Each number is 500 + 50 x the weight over its row's rms, rounded and kept within 0 to 999. Layers, rows and columns count from 0. Numbers have three digits each. The size before them is the row's rms in percent of the matrix's.

# k: layer 3 attention key, 96x96, rms 0.0787, rows 77-95, columns 0-95
# q: layer 3 attention query, 96x96, rms 0.0831, rows 78-95, columns 0-95
# v: layer 3 attention value, 96x96, rms 0.0916, rows 64-95, columns 0-95
# o: layer 3 attention output (transposed), 96x96, rms 0.0743, rows 64-95, columns 0-95
# up: layer 3 MLP up, 384x96, rms 0.111, rows 0-18, columns 0-95
# down: layer 3 MLP down (transposed), 384x96, rms 0.0543, rows 0-17, columns 0-95
k77 047:521601423501455504499501425543408428393504502440548542562535475574545463468530445478467532617429492430552497471496496525470497566552595488531524557481489488489527521483539495496607438509481520395530376506527468496406517406538547454563457527535456519551481583477477450429547466481539461462
q78 043:460595497573447576541573367627508459455523463359451510530480500516448481441551524523475485558423497549505509506512442479494512458435512503531427572488527557570494536510422438508586579531539482475510496542511408530435567448549527496457472503498583484546472483492477590493485432445460429472
k78 051:508548440611347521491548382572465425473459481431474502519522448597506552430536523507463563554430508479509478498512497476463502468504496517543469527524475503516532528475391475528632500524561489444435417477514402514397539421530532392521507515542546470556488450501503541449524512472513435528
q79 061:440527449443558426525423570553599561505517546520442502600446547480483583455506480521500490467549556570507475427436536511462558535470461447479529570444504466414512619457406585460548506506502443542499528522520546520468510533429426454551511531500436452516577455465559443518513561630519477483
k79 047:454522467497533514539503558560533547543537505508524553575454477516454470521422441471475481477544561537526499458497473612485598577538510392452480566453541446421511635400450612382481536505438474538489558460537488464500493548437428430515519493460434522515537516550584510507478526605476510511
q80 081:440501526487582542552445539533598505409549480523470473601476543437573528452436486627525501495491530635471548459485509472452560492463474530519508572427524519462500569485359513517546536512481483538584584465473522555470523501471481500526508504513428434444546464403448561520489503586422451502
k80 126:414543502515544468517433409496393527505466515440449553495535492468444484443524512467546466568329467487536437515499448418507478476382490524497516489505573577598481548545454468553617585529515549463514601579515394524480524441527504537486481496534474514547516502474534563522460471453461490459
q81 132:555459509465511491526490623457616507516533526559530463536446470510542554531475465541460537436656563556445533477460566552478549517581504500531504518477435440377530450439497556438438415457485441532467433432458588471503439558459471443571528502474492467481510479511474442476549570576541502527
k81 079:485526529469560522534465573518623484420519482493485472582473538456548558481431487604508521510540506649455593467487553484442544489479518514518452559446497507440506563461375501489526539491493452514580558468479552508508519568437470499534510512526403444428593459433455551543445528607453478535
q82 138:500469474452468502571584477476550429487502507438490485469416426566522444552520544513490464446487587464494572544509460482548497466524519600654483457390445452532430437565548441421407511479520516562500459497491459544505481461544566478464473492479565448494457475456518544386519411411499460459
k82 137:496471513460432480521510474458520420461440533400505522441444412533501482543527546472473511534440551464444518612487504444517445459498529691614463449432422519495442402496536433458423494451544571505472505499434481437566452496506560509470537465531517508465488487437510548411458459443547500486
q83 140:509528467522570529536593509517517541539574456554508471552483529495544475482488474542519452408572497531563529414526464552525583524526463327499533503487539438547525587545505521460515506543491414534550449467581506632412538469527499437500427551434523404544464466539519474519586481507419456467
k83 144:512498457472534496567613508489543469520541493508497463520420466552551448521518519523506436412557581500530554463515472526558555500541483447601516479411491417563474534578534472432450506516504448559534417481553489629431518460549546437468440536447571392524451455505542497438576424460438440458
q84 155:461521449518531523552472543471424482458512388608487573343393524556471613533493434506520460577464469410428476446477510505455576490556495551523550476473386531458555539525435575496455531532515534494514451487481479548537520414535510479459513546505490605468430463541472519488466502512522555460
k84 151:463527453541529501537488561500455467475487425602480628341396533549434617519513435477539486564465446399434473418494508507486551484519521581507560497496393511459547508526408554512461538512499519504538460468499501549489510445522505476455493527499504573467404450523418475533429530484511564488
q85 151:491486489405502513502437443438428541483538459492519398542533508490575490528466493566452477509487577571502500573468517471453553523569460409541489487432501530519527535528563531461504494548538485452448494587469490491594507519509511486537570533516462601522594523538633575393590428598515466416
k85 154:478471471434523524509426466448391519459536412532510424470493529524552532536476467574468449551474548525479488547466514464438582510588460439562505486431451544511539549537525548480470499545540491467460474578470489514619521489538523489531554554526461633503562506547624572414577434590524502423
q86 149:524556558517485552466507489398471446508514452578501572449549465536550544459537603527526538599408533522414548567477490439535428452538521440474463568536416485469500477432606438552544516488519459517538448412564514547477533476515584529530571488407488456486481543497438547394542459569471482525
k86 143:490546573561492542494514483401493463503513475577478565453528467539537535474543591530515525637415558511409545558469490450518434457560529445493457567524431486460534480419605430556543516477531490513551452410566515543444536475515569525512567483397501449493476522499464525388557485582464472539
q87 143:545551478375427503505509474507474494510435457522483489508495508479493587472528506467584531356479473488521476482506560537555497523434503555432523520563414443538419435537491533479531475529521405477365518530512503481599428556476533460609550477526460455485564549509443584490452395420535507475
k87 140:560563493364468493523500482467479479534456494554464514485499493487498603464545535473605534402465495482500498456507574525563480503434502542437510549557407422528423435524503507490564480523521398480386519507530527496565453544471548449617565472511438442482558541524437596464466387459518501482
q88 143:453465440478492503469452488609481418529520425530497592560581477458516527513484433491517583509514454592471387614469489461457503477505557482532471485595483444521433395500491536482456598414576540429503477477498473513469504539503480507497467551467413387509478501500439550493553560464430529408
k88 143:441446443492500504473469498610484461506517419507508580538560478465508517496491430493520587546525465604468393618483488439457521465519568506548481487596462464536448398507470532479468582404586549405517478485502478501469512543515470503506469548487415391519466473512455558509578563463434535417
q89 148:514489480447502473492442493546495496498514498630456444630465509553468514564391557447480443548467449400459431511459490468479497558445531482452475470444542444422547485449588387548412529515512506481444473543456463526420527486524419505381517536452497462455453540473475532470424468418546449492
k89 144:528504458447503475495450486567515493503526505620456454647495483543477524570380543444502453555491453421466435513453497464464507548455532483457457471461538422413537476453572396559422546492519524481441473518462460521416549472506426484364512541448482463467450545468484547455444466430530438485
q90 128:583440487515475586520465555565479496478593504512491494436484485516503471515474599441454516481500518598504504451488522444393474579379519491504460474540469474550519474547526514525446465580505625500533495382515576471468546479561529518521449475588479501490509483467638448555452388518463534572
k90 137:576445488522505569520458565567511500487599522517468493460486469517489482524487603444462515485497536600505505438483520434378486568380514472505451482533442461548524480542512524514460488587512611487540480385510586456469552479565527488511456458591473480497509482482647454529452394521478513560
q91 141:473482496509440403534542460471435572537493592551522486512582499589419564528574432514475540515523614424469592468486487406474503499491512593492560428515540484559590472486496477503534418513465547480514535480526426484499448514482515538442456610471487504525551457467505496478625621514509464432
k91 130:487492490504463425542547474460429571542532582567510491507578475568414581529574441501493547503509610430456598462467497395461498482474541576485553430523553461563579458499515456525541430521470561481514530473535421498475450515500519537459443616471483498534542475457502504490635588523488444438
q92 148:474525484465581496389550498493510440432496569483593483576489452534555523614530606441458481522408495505517541561558462531497584484457570583462501484567557482426560526563496558490527479509542476492475504496553651550562503442428464537479528476473519478501497497554557500549622495431534472494
k92 147:479512478466577491382552497488509456430492552496600486582498467529559513617532607425442480514413489502512541554555463536497574493454570580467496476563557449418554516566496561489528475523546489491479516486564652549561511449433464554462523487465515476492503512539532507552605487408532481489
q93 145:526577496563490525475457408538588488504510455555438515492574435519409574524450422515476509445513493424542546512614463546522562562409496452530447537460446581500501503492558533536464474558459525554568523518584452438545395513562458533464473462460454402495522534421522573515460504549506425425
k93 141:510574497567482512445456416531587509489512467546456514502578448517424581523466436510466502445524481418544548522626455557505558567406485475512456523449460596494530514500564542533464468562472534577570512528578455431547388501554467544452474459474464403485522541425521560536456502554504429439
q94 144:490528472546469525547518518471579637496507481486465497467506412465567480560471537435567463522522538435620463551568493520573548456529465515540444537486432598439465466472492499539499474404430568447583495520474472437503566488446499469500654424542537471467417452528607495517496519539516515513
k94 142:523545462543478529557510528461581607510517493502446506481515407450573489547466537454564459535518543433619463552537491520562536449506464520528425550485432576434455449483499474538507467406438571450589491525466456442478569489449497447493648432534505449472401448537607525518507490550521509514
q95 151:490517523463519477438481567495427498494437420490410496468494447522504452543414498492418474478430551477465527477515467454382393438515502473563520472598599503412406479460472511542457506522415427563543542478503512554505549570537442386411501449467565529594533567458482514553516471487467525491
k95 148:487516520452536465448482567487444506501444420498415486460499451526515449544420506502409480476439543471468535465526493462386384436519505481544532479581599499414412474448462504555460498526413439564551541490504512562497551580530428379390500455495562528585529561460483516556493465493458520483
v64 098:535441509531530411514449451487533540454504486497519484457532532545467413504470501446548442518527513501488561463480492490491471429525667521561570589555552464512534493432520534481369508515595538567436446454534509550527460466472544483566480524570515402472563529555639570405512498463524467491
o64 094:510419431438586466491421476435462505507567545472476496376497499523538512513508423455530492467508452560470428368404488509497519498518603496548538515567510540491464472368455520469505513512596547501451425485549460478501329456416494511487480531566465456451504476465478471455506558527497490531
v65 103:470500592568568466520549451518604537462549558496491505519467478554552510461516456505425536525440504367422516548502500436472450591506565449562495577565479468450410576596492550477454562527475518473456521598548582429470547436471536478548564492555463480437517552564483503521533505434422522519
o65 097:492513555605541542511532487484541488549639543623470519470456441509512571435492551499459499614475471454424428511419390429458448520585540463513539563499561518457442545533422571438549515491550537510469486492498535423477530498524571454466613511437527481520510539543471480441525449525472552485
v66 099:501438435538508504499448534448564539435498445485453477540538458579513493435549571477438438492575454539484439554566466486516466543579554532470502387489534506497451543470435532530460464531497501485551358475445507383551546384414457474486489525415567484463625475493483474536515473474523427451
o66 096:495417491497454481498460521549531429492543423483458471550565580578456452484470503375537507513472401491565480556554530398418539481509547458529487405508535483548438416501474591469490505494449494524601477489539492391513560472451478534458493534422581516462586472481551541458483407481448426457
v67 106:467393457464456564542519581366552485469519588510459552480417491494593466500558503501466448466474454517490551469541459571442554537520510581497520478497562446556490479383532515459478584460481443482428507517545490526495501591466459520509490441566556524597491578501440507565435560511382465486
o67 093:479411516455363547514514546506568468511518531483472576506474515555669470527577510495442465486475516372446502439491454506524483517505509519414521517485469554527495467476485492457447548444454523573403554508545485521515622518532472533470459496518514488599456607503436566532507561411468460551
v68 102:479531521471567522539575484523429509513511442509599481544581457480512503465492519428479436578517503511477414520511583581443481490501510494484603538477483414540515545454516565535502481483484609424522552516422505486547454547551479520526510551583593379572469490484383451534418519561547407462
o68 095:580479485485457519455543516490507511557474479463518534571459449554471533554513509457429447545505533499549517575514568545430440514438476514577553597459493421576476515514484483480526520436490679575484588536557507460537476464526408463587418515550531432550536531369464486560510477555508471531
v69 096:504619491486484487445448457516564568579541477534578496460475464475496571470496434486458489445424526492523465454558589527479475525465555491552543514582517533497526503460516406474435599453424458524523402493539484472512542505545551526466414615562451579483525561607455431568479487539584445544
o69 094:569549547616550456449471565506562460592487468520536537587525476510538565554512517429448522460496551544545447465518574518559518489500528457382503417534536562521451478450463416457451479466546496513498529476483536583482458538568541437466355531514480522492452469516397478552471438493573430576
v70 093:564450465479494523577514390465428525458519469561545553459438451395522544528556499557509584484493550467575506625442511495501465520545518550363544569507567571583420580469576552475407501467495474473491526479474476452492490403519517442474467431523536501513477510512595470549485496486494417515
o70 095:465509427529437568518451448478458478514516555556591526535459438389494602489463543589566584526495410525551459490494558509447483452501552484470528489491575515547494452542561522457374584487608507584535565561507432471481544451524501447546509551538447504450459438556565443510443548469493460543
v71 103:523461546488524399506552428556488555512523475410438540534465493501587597451513473549569619515486512566503469510458458523474539529524497494538457597520525446448566459558492500501472485457411529502492376403541584475576474497534473491389580475548606486497490518492527463466390558523522534495
o71 104:539490508464529455444509526581569495613512576467388493607468510557520543588421535535575660532514515442648511429461477500509467412489454537540476521488501490486435525548465495559518482423514479530491493438575571555523519508503472491487529413493530483508611552515504492463461517511537500540
v72 097:568561551496488501571561487524471527488521500476496448556531589524401475503476494458515581580520526542475460437520511465582594487507469556522537548514534443412481441494482506421447445448492493513529413559482476484509566538525330574514422479434529485512495648432518478549546483459416471528
o72 102:538549483545467410482520438428483608502465517451484589492492434489476502527456510471481583498529455576397582506478467437479497566549434585481436502487481509417478454468531425411490525509537523430515560488560442494557499473468433551449423558457531582472601521485443461569543566523438599474
v73 097:572458544482462532552453514536535518416517536513484589464599553507480573563459555549559441500505540483523483581544496494515542674542538508515508498504464488499431512555484457526535519438526521493564512411514502579420516611435482510443555549560530585580532448540493517536456629485517437528
o73 101:503438515444548493525502558461454501488452564491506553471623453481495600432511452584632498442515449538479488516423547491546536603547507527481573418468545475523449464512498490460561472455501491551471499453400513564426518491471564515529494500487515527658539447508402441515511469537439414465
v74 094:519616496517438502525528503415497458487539478448553470552495559425609562519447575540540467532397525486455457510500418356532518394530491450538478484471426512497504466475490523446526493596471610513534466484480478503500474532443542480557405441553548432490485569509483454567511601479472479574
o74 105:462560509502505491505532459438525585534560585461551436534567496541555469459459567523482524548441575526571506467525487400490552464455452556553452428467515509563503496383473445507565461503509533588570555531431517470518400494456578534490498456636618423489493548549540540542550526491501491554
v75 099:511440445456571463470597549559444471495571475478471534459518493599512514545487516504537474399530471505449462472494565458500465492517482504495522536524444591574508596494520485487564557528445542517454458532449566509438480512514435464461464435420429525492523627499476509471554611430521487680
o75 097:506511440426540506514563532452484508472483570414519445492462499457441492542544532466557408482576492531546485514577519429473456458438548409441503434526487494504472487493517427468540476517509537469518543443533566487415452523562450455477543383395458517507575634520508431509476479493401535641
v76 097:500513492443437534529448496397510489557410451549465566483418523476486445498458489489500548489497383464566538486578421438482502517538544519497442470583512444493442579461369462507573412433537548412485550523514567454514437464528557510381529506522440472436452566499549460486467511545563443507
o76 096:517501486469375537530517446436516440588372448575495588401441501562472488429472483553488461502503463441494519548505466491476582402573529547472504459614468475501418544481480436489510462403495617466497498491482540489532458462505599436412578507513536481498500520543504534445437522510498549478
v77 096:561505510428615564441508449548495547509504419540437544506478569479436437439608547433456534453451436411496457422452364522401565450525473448490530578454571523559495479505459497574464500488437468481558464530450478544510476595475598521524498470416479498473495492510468448455503517458495488543
o77 098:523540528406541504541497520483567503482522509497406604516476488497401528475578511446461496437516443459442526450413481528495506443431469475499482574407509549587536530413397564598451482583487585505540495497423447588555526569528583534499515528457448513512516533521508448430495573483403465490
v78 103:529564477437454558454509406470585506496396585529516629431510502553523535499427607420414513463559488476474527465443477494497466516543451447554531551576467491569494458563438493414499472439477510445505566510515491525562470477536406538514441461414485524545526460575517539599486518558541558513
o78 100:503552570451437582442462468495530492526444583546502510482586544509486539506389533426434497421516515480509495450520412462543455511479445409529486513516495448531475468463424521424490486431508547462461476470514577540457497452548453509610524426514426463406421433486548473561494464452381502393
v79 101:442486425562463559532492578492559530493575555517464418529456563520532446408463500549485488487517472462540507560537517584407423464465586485472537533558390495527482569573468441444506549510490535527558448566400529572485501443524436629487520413480496414484518474465580551495472558502563492488
o79 096:451517494503518497527429510469482456491481568482495459513473528513564445520461379526497488517550505487549473501551592553436391530507529550372471543467447547469492555487446507445525485553598523451571483475376513590504518460479447460512531604544498411586563531489519498506541547396392517433
v80 097:505469437455504522447497512505475459411482521514532505406466500520436590524463432588354444423504507436484540449489526508494383518505472463440437559525535474471456436482452498538508556387575494494520448447424523426456478544477532515580455523463623425519494473524507442384553523509468488495
o80 096:470513459442562504480487525495498504481483542517555501443523478579507625590515497518417442544524515414564504450536560481519391507523442561400445549473472424414528499502491401537450505441515468437567502420510508457486512462434604481577578485495553519495506444572531570370512476536477447523
v81 101:463574581587502496555434574628455497577423482579389524529462441493494458517475536554506456501456408504500509478399541499507493559506584510502525497515465509508564504497542564467534503507416437483468490527408537415520432519367449520482464522522514424451475392580500534495512503458433495508
o81 098:552522587544536472555426591475503433602445498457454532441419439432488495445429593513488483512579440552523543455430565468546379463472567476552447484455469489515443393550538462529545456539432468542467498559511537467449463499394425443495512525508527510513469502554459558513533502474466499598
v82 105:449506438518574583545514435520519518505523569453434569563567505480487505554421424556594461506460503508447491535603449407455520486480552473479585486497549481463566416457487550477492493412442438580499496542415528559505392453569566510564454481558541529520471453496497434464481412513450466570
o82 098:529505489499464543453590388561494555553505584495551524533488560446544453605469483517521471476543495458426534558480540481435431452482599392429543493459516470438524506498483453536450548483380494568514514515429515501543481577448499499534437504501494531474569392464537423378568499534569497544
v83 101:538527524403445517542501525471548493499444448447585489524537567651516567526467415453505569548483505558553508449423474510499438453523603499511466547441504529509508476451550501551423528497486465503492551548469640514432440368531459514446501472570434500528497419494454464578471450511425492516
o83 095:509525498483433460481629592430526504507526433471537431535487561530550548547521491468514514477507469541409498562442553446598447503517560582532539457462507487526559568476459521504368486529517490450504476594467527497419483429431468552416563413494578470527379465543562440458502487515460467475
v84 098:412443461485469502407481521464511591586539556501603579436506564504422521446449592568520515570508441545510554468570509453426487563486539526444372521468497500490447486568500522544466441479410480585530501492488387518539465477524471498506433485564464416432521463538498524446470530415454496504
o84 096:473446464511567505519491499585531498543515401438514541410456524516485534507526501592460446562574592566494509517523463468457560508488480508449445486494447511482461519506448548492423354470473529620603537477539426498498579396553506529579551469575542495434502462477467500452454530409445551545
v85 096:511467536396488546481502561513516494616446572515499468512490531590527508465543521499541418416564451478428471565559536493556464446426487492583481628501570511470630496499492608467388469527470517441553522468507467542427586476518591517475524431514514501453460481523481529521518510565455462437
o85 102:544466489426512494523529457526532567590502490496582539513477467520489481467495464505516548416553361537495560492575457492465393582442507461508471533558483479457513415530506500448457488586540514539627563473487452526436522466555566500457473496520432562555487544546457607581560452588579504435
v86 096:512437531501458558610471398572506485484622484537570508522433435503491503470577527543456487518447567603562509536547503532609430535587467498568448484470445486454599546438424529545459493495436473483461622478516520615519526530469517481447470476492458443529451548483533492451521506493576519523
o86 099:481457469413441597561544472500517479523583561503475452407521538491438496534484486473503531566523604570629522502558513598536445531535545444512413484449541433493507588446565548474554460436464496481501525539565439556489552552463526508384453533526511500479495467595507454445534409484565476465
v87 095:502507526462462507536512573548562432622415451382511495495550489495393499490522456483524537529452499498521626495540509478528475540462494551516530477445556476527388563475537496509437516623483520424491445508479490595505551453442500508543440477457534575557470493523523579497571652492506555527
o87 097:430508539498440542492616485549468466561455566552481423515496560527456442459447481470511472531441485480603475477550497497455512572441611566524588497456510499443326531497437499489418494505493567468461478498507402524483534480507510585584418455453522564445444514508489556484530571446505533551
v88 104:524549497540471460476594555418519467514509533515572517567516414482539508407459443560523376460505531530420514541464421586508438483436459511538531542559486533562452451475448514573493424445496534472553506569518468529501526568401478506427455530411411532498512433444559526489426438476510594554
o88 098:519449483566525531544449595414510508532544514477598548520565421537474520544431468531592400497557568445513517533532487573489483422462436534514558544574498630591503525409465573457472467471469469489468581488480502460482461511432539548446474483401543490496505405464535494536494482469483581578
v89 108:457539549497461463525629533474539422533566440637467457513477506560447459550524515569409491458376471581485473466564574495479551469549498519529517554441507529476478444597464455482557489400452494486428556444530453419483459418488536450525476456533541515553527469503548469534497560483566480420
o89 095:537509430423492464426498565416556468533525461623525522486538532413436471474568465557498507513422550576542540494478603503524483471479495468568473532453500542449508390546366510475496536376485440486454535480437492495510492428459504465546467463537454501529640540480513452516582526459555518473
v90 095:521528513505497554521497511493508448526488520496541600539483411552406398444453459540570497580607554428546526486428560454492582425450474501515489454476563548558535539575547546438426505378516514537479486475559470477415448513452505498492582529473538406547558589511472454536557528491461572540
o90 102:470514499534456487508517409587537468547582431505490521433584527544389451459514493517558590544530509427498512517535585511548474429447536497507498530496526499539570504579537391512442478457605486528402445448539469436375430552513466539521466516510527463456499579456518437489513425431429547525
v91 102:580483415514547433486585467489491470471409519593482550534498498498533494444481548494522493557508492641534442511504514528497497500439573517517518496508495494529465523529597494503516470448431484535574580555586569474449523548552593549589440545451641561512413533459540536573567558501554531515
o91 099:540501442504579446452561507494529491512473472535485519492606463470512518435480469501592477487552513635456441512482479496614486404528516502420484559509481464493487451511594592434467545512471573505491450524550586489579504579521517516619495569426540435467438557474559560579548518431510451531
v92 102:586358526488445485542596477542517492497562452515480571492543525570543469482521551508447468476474547399625526503506561397533481464430521495453468404478561508494546581479466512506515460423490501413524451490522545546613471546585427490601463496518488515461514475504519520489443475593507563455
o92 093:541445486447597549585486530424500552517563446514599567505451401482545504488485514538468524526531446444529452497453483393471492513507560504573484430429536560485522503458533481513480564432455462360497425496399536524568508444644467532598476483496563484541422484509469469500455478518458507516
v93 103:524472531472538543505519581577422513504573549494541524505335427432526548478424528523539457512458496512527551479508501427535546476496495445610585553459454389540418528460479459535450532428564479470406529467517494438590476437539484531483460510505571563509564444458473529574536574536465535475
o93 101:470492529578584494465480571553489441493568545483543575492469489432496551500494533483595430476451473499443651499542517503520529443511562498548441535511560349495490559476475483533474553453542496515503440436457473526546526453511515391429528444503521503574424506411522529598521588521442543431
v94 098:446499490479585481514497499461410483432473510475439410546656442486493448544520498535475570482481462497556501502448512411544458493512574450451482580456448419576472562519449544506510492527432484543424469494481484522446544542553498530407461511587482510542417535465613423532451500412467567431
o94 088:515514530452523482529525431466380480465470520419589510412573483505532509525477480514480589604432474545503487443470513433409537538600521461473469594443426507536495472489362449562524513518488524520459555492440496521484534488565551531461476532497554497512391490457611490571484383535472516517
v95 102:466438502497437451528518543529592473552484448400604406502548529558523473492454520445481472537417507453625428477424451401532424559499494489545558594554508510526529591482509538516604487476554468540529539498553410455513465523510458549513520464455517575429493501444522550450496482435481401490
o95 106:494483487508400415456552549534543508536432468510524423460475496546465481495384558482435422495488499495567529488422491509460467527451578409486482572646566555471443559546541471516579560434513461584584535470536471543581468573517558555544464505468475534493538490460582481516526506451459496406
up0 086:501357408488527496411473564538504518566523514465528534538508564504419594464370516441464515540517451432450539478481533396538419533508551512435616500448385509542497467555491506466555481494473496588514555518519470477513418537502508537410568522532468473467511572515501571544500453490553445502
down0 091:606462476483579568474517493422449500361477561475571504482445521454506370552461536474468539529485434555459561482542589509525542469351538543537422480460496524506528543513510532508524491461541475493542413445537492457529530587518489463482493476546474583440489518630516494505568530487448543571
up1 096:529464433520494584508512432447461439625465530444519529568465456480545490504573662435532506478516497487536519469492585592493525536573461503550482490557475586519467498512530475569559502576481521575479505590439600459519551429526509487504485523461404525461444538554565468451571514438423535508
down1 087:544505501533560567499484475471518412483511529612448470418479517474465502537515476457513488511414489512407538492508448430516488528480546543408403553483417485440515475450575569473534489522535437466513423473451491556457542504621442549465454486373554500456558497609562443512421475511445408471
up2 117:404523642504547533414527448537528513532562559464550533527540499523485568418502526472498422501464432525499548551474490567459510611462503557490409514527505547553569478508519540495438516438458481437510447528529546593546408517477478567504559497528511535494576462460455397519390433464583557514
down2 111:466469393512506496518539478445462516518551421471463494446538527379456510542497505486582518465591535521536535580527551452493486545617461566521506434546522544355470552550464500529498500577552532468554629483533417463480544471508452509457487479508486396534530522590544567488519495608458470512
up3 074:388477628492495502443561460522601430415447458468436494512524615496455524487575475499562480451468485510497587452527432498443428534551533501491438490497592533453485447440560449522531434564496437495467526513570533417430472492547532450620431489494571469496454465546534557485488509440499461501
down3 075:538486389599531497505480504476487536573582478548587528513474421457484493525547461542436519560526508523547507634413539587528563556504429461518476523505496514525490489500441614455488513468590593505490543480389527509572523500428423544371507475448509552481451483483476508472535539559464566533
up4 119:491546523566449447449588561494420475482542492441531503589491434417526487436579541549490480491496509512494460501521451565523433542496456524428493532486570488458460421492487515427540421478467510475543546404506432534546341513511437513429559583446466523448484511394536515441467390485506428486
down4 113:462513556544450434465457612426510510540549509507460461470554487550443493575410502496479456535495484494506448420508495504486532505428447449531498455517544461578565461613502527534555622453543527404426528493407485467412462589426597512457468442485546369497485487514492463499531527452553523524
up5 104:462516600513492425516425489423498545463506519519428431497420559508378514552556523544538481480480481470487421524472532584443447448649425523441486477506533519500533429499496518491487491494410593532438504497467432468535406416499478491544476459479571595526527548582526513493450436424495535436
down5 107:498471551470500507489497595591499560528561540532605490647564472516469511496403442454504480513485532446453451474482476519581473462450519529526536467467464488451485611448484624562474477372515495462567533566517553569510563515487527478442488428571538412479494421524469561529450501474512473431
up6 108:485501552414473527507435546554550514403469513484567498477484508499512552428540440550576516564489514499550441527607488583489507534384424477528577394511487479458511568466457479501386504507504562517547562609499537561490437492551553501563518507541412499499477506402514503413433532548508598492
down6 107:533586551505509475518480559502565521510466469479395548448463543520478479572556511379573556446515492337526450486452371550469446440532568572493515532473555589478590531460526469490457518535517505468544465461408544538515554480490484562518562461503508555470521529456476583472569497503435445441
up7 100:569530604517588437503570470540419510444542514527452519426473447596487449454562485564511532459475531453482511531468415504465497424486524522541550596347439493467492447464542531482535503516547478559563501505508528493563448404532557484474390472477500521535537502481517422493419422406520438459
down7 095:491523390443433482446502545483551462507525428503504487583504458393532458524452493408516447520484520548571536495537488510529460547511496513489476484642538503481476576653534476451414415472470474453541538604515471574392478496489548506530472429533508474429417475458504457524415459515507563514
up8 107:452521493510561505479452503438490393616429447482531488460497460469540457490603452512472501526399508419516466440599476487456503470557507539530582469548565495448604561422467472412463589500531517512526512479563548454464593471448485527529478426504483451409616534485461415565502506532481502498
down8 106:480442528487390482520607522577505596470603492437428506468493535519455517483493505485535468465506466469437479506356502449487527581464413442504482541430451533453471488585495476477553569511422586472479581512455376428544472544471535528470441505520534401525497510556592479474462454462507525495
up9 092:345461434458483606515462547577524506511488524465642496511519504586555422464449514525447513535504488572518477418510496552558505518482528457612566487514482560449576437458488510508497581530471536425520481510512571570555568441518551470498526487502503464504538499503440461408527492440378552515
down9 094:514520497542482465452370530507525559604429491513484470483536528546519495458458517494461499549485591554464629461523465520464575504542521430510507422428429404520505453603510531503447579493461519588522414593496488514450439522585530423451421447475467479543544447535480453525541533602517498507
up10 110:500485545565555523458433479579428500506552598473541501531507556528427413491531526495450515487420437508529514620455404528432583514505519625446469515517550560530466446477503477503504503408482554454579580515559465552526402457413488530485474412523443464486389523450464442525502526491475498459
down10 115:478479516449456456496374490535507557523424549511452453540506496514480592455474502511498523487540581498533567500479486521524475494493352470509497491482438438436483502577470623493444424498425463527520481641449516512467510449531563435594578380498436497513483503399547507500440574496476465515
up11 107:414533543446501434456473569481545457389470403491500551504502523480446485526411492476590551521481544430473520486427524554514531620472571510484588449474530449505513451465418463472465440449541548512558493601544544475555523561480569515553497439509478483497439539484403540477420451556561608517
down11 108:510503514513518535457467478452563492473426444493554531546469473407459464501409507420646437574454534502539456386485501504499506483508570632464467492467436557508528465418395434467559444460504526536552542581511585450472537576540527532549465473573508387531464513510471485467462466484519512549
up12 063:577480513416410597357467543485489539446571502431403406380390425462483566458535480499538546494474447559439393502572493484519525433408467550482482467465449467521472495509477476478467462526570484501538506507455519488533451538520496545489418462464488475494441453430496554458552528536465522473
down12 065:501474444518388474427425526513461600539466587567525420601454404476527516483427530552542504557467515461483473422411494527473525468540473473427464534534438560498467528455431432488575417427460428437402473475526531518458570506504529459517539420458446560536542492481453514488594488538530466473
up13 093:493445450465494528535554515432409459520486574563446547527608488486386454567490459444484515461530571504509543482506468491537531608557419414539538546489524481487544472534541448500568559499436452614488433538425428445513500401418480468536517511427557521488490541515451587504414438532476524549
down13 086:514432540525500503474460449524408413504441545458487501533460553487541486446491396479540427523461450517534589489478588535506476516545589554480419528454474658473568600468442405508497505542548493484466521469471499493512499571532466461563523508456489381492454549473522465654524488516460550520
up14 096:509495479549590335480434519532473525468420538464435500560520535532477469536387536571553519481467532549477565596482544533625519487449495569605425493467507467487511416549516542549552491494503448454511456484496619424459517506449523513457528462486461592551484538480537472590479490518525556514
down14 098:504542561434454470419524528496486448567440521540484513506549507549509515490623457433533505492480521497388460505556418488440463452480464466609426517546483475516427541623679491422571494590486478478485432484559551516518464449506541532530455499445527498510498433493451529529450427465492463444
up15 096:392503470450586616534572503544434512397486463478510545527556584486474520505516528470457531368533453508492515549431602494511457490581512545629481434471459536512432502501540449490547530551492473539442591397513496433470484530463541463533433539538472514463470546546586537516446546468548515464
down15 099:539415533467597455526405502478388502494441596509508541476459457504500547523459528547423463554503541455490541522553490465506515479535541414525490495527409541571477559453395401541580516516496478569463534483634472431468481548500483452467509473489490484559376584506488431443449556557531524520
up16 100:443513523430506508466533477441516395536526558438496546336541464542458410542473483467504556460530497513512525436566434433518487542569499541496645539479548489572573492529503508534521540575457473524499479520460454425545343486496518465453523425480498452444522504484476474502533534448557425584
down16 102:598505527503494436536503498422458531493558472479592529623524450452505446414534528461461445482447473568502553547500387535499467555434526498515383492480461475408498529515481425516534462500573494471407484469564534497512642478549467498590491543369493513461515533464513577535514445467505548505
up17 079:475404578547494567494523473499511517522422507511488496495470522540496443472510501546500481490440463501515496454465588497527553538533469483500451546446570556350628531433505549548563627482575468525523495436439439502433421452460448467466503416434606501412454447473460545478519439418519501521
down17 077:469442494526439451519460491569508442577429488493571496501501380482422526466436518446463472519591580521550460448502508549524532451499502332497503441531365466569575495493461459476457372562458526535463469538537527476517510511588515532563408509459471523477524521491491577546488466521513568538
up18 106:439413549460595482467493475549444380500471516582562492528475520483451511560438458519443525604466503447475509606484398490487537472454518517474463489532531573489459523454469532492556492593591557576466587441478510522563457506509430562525480520523525516524582536537560461410461530638495479487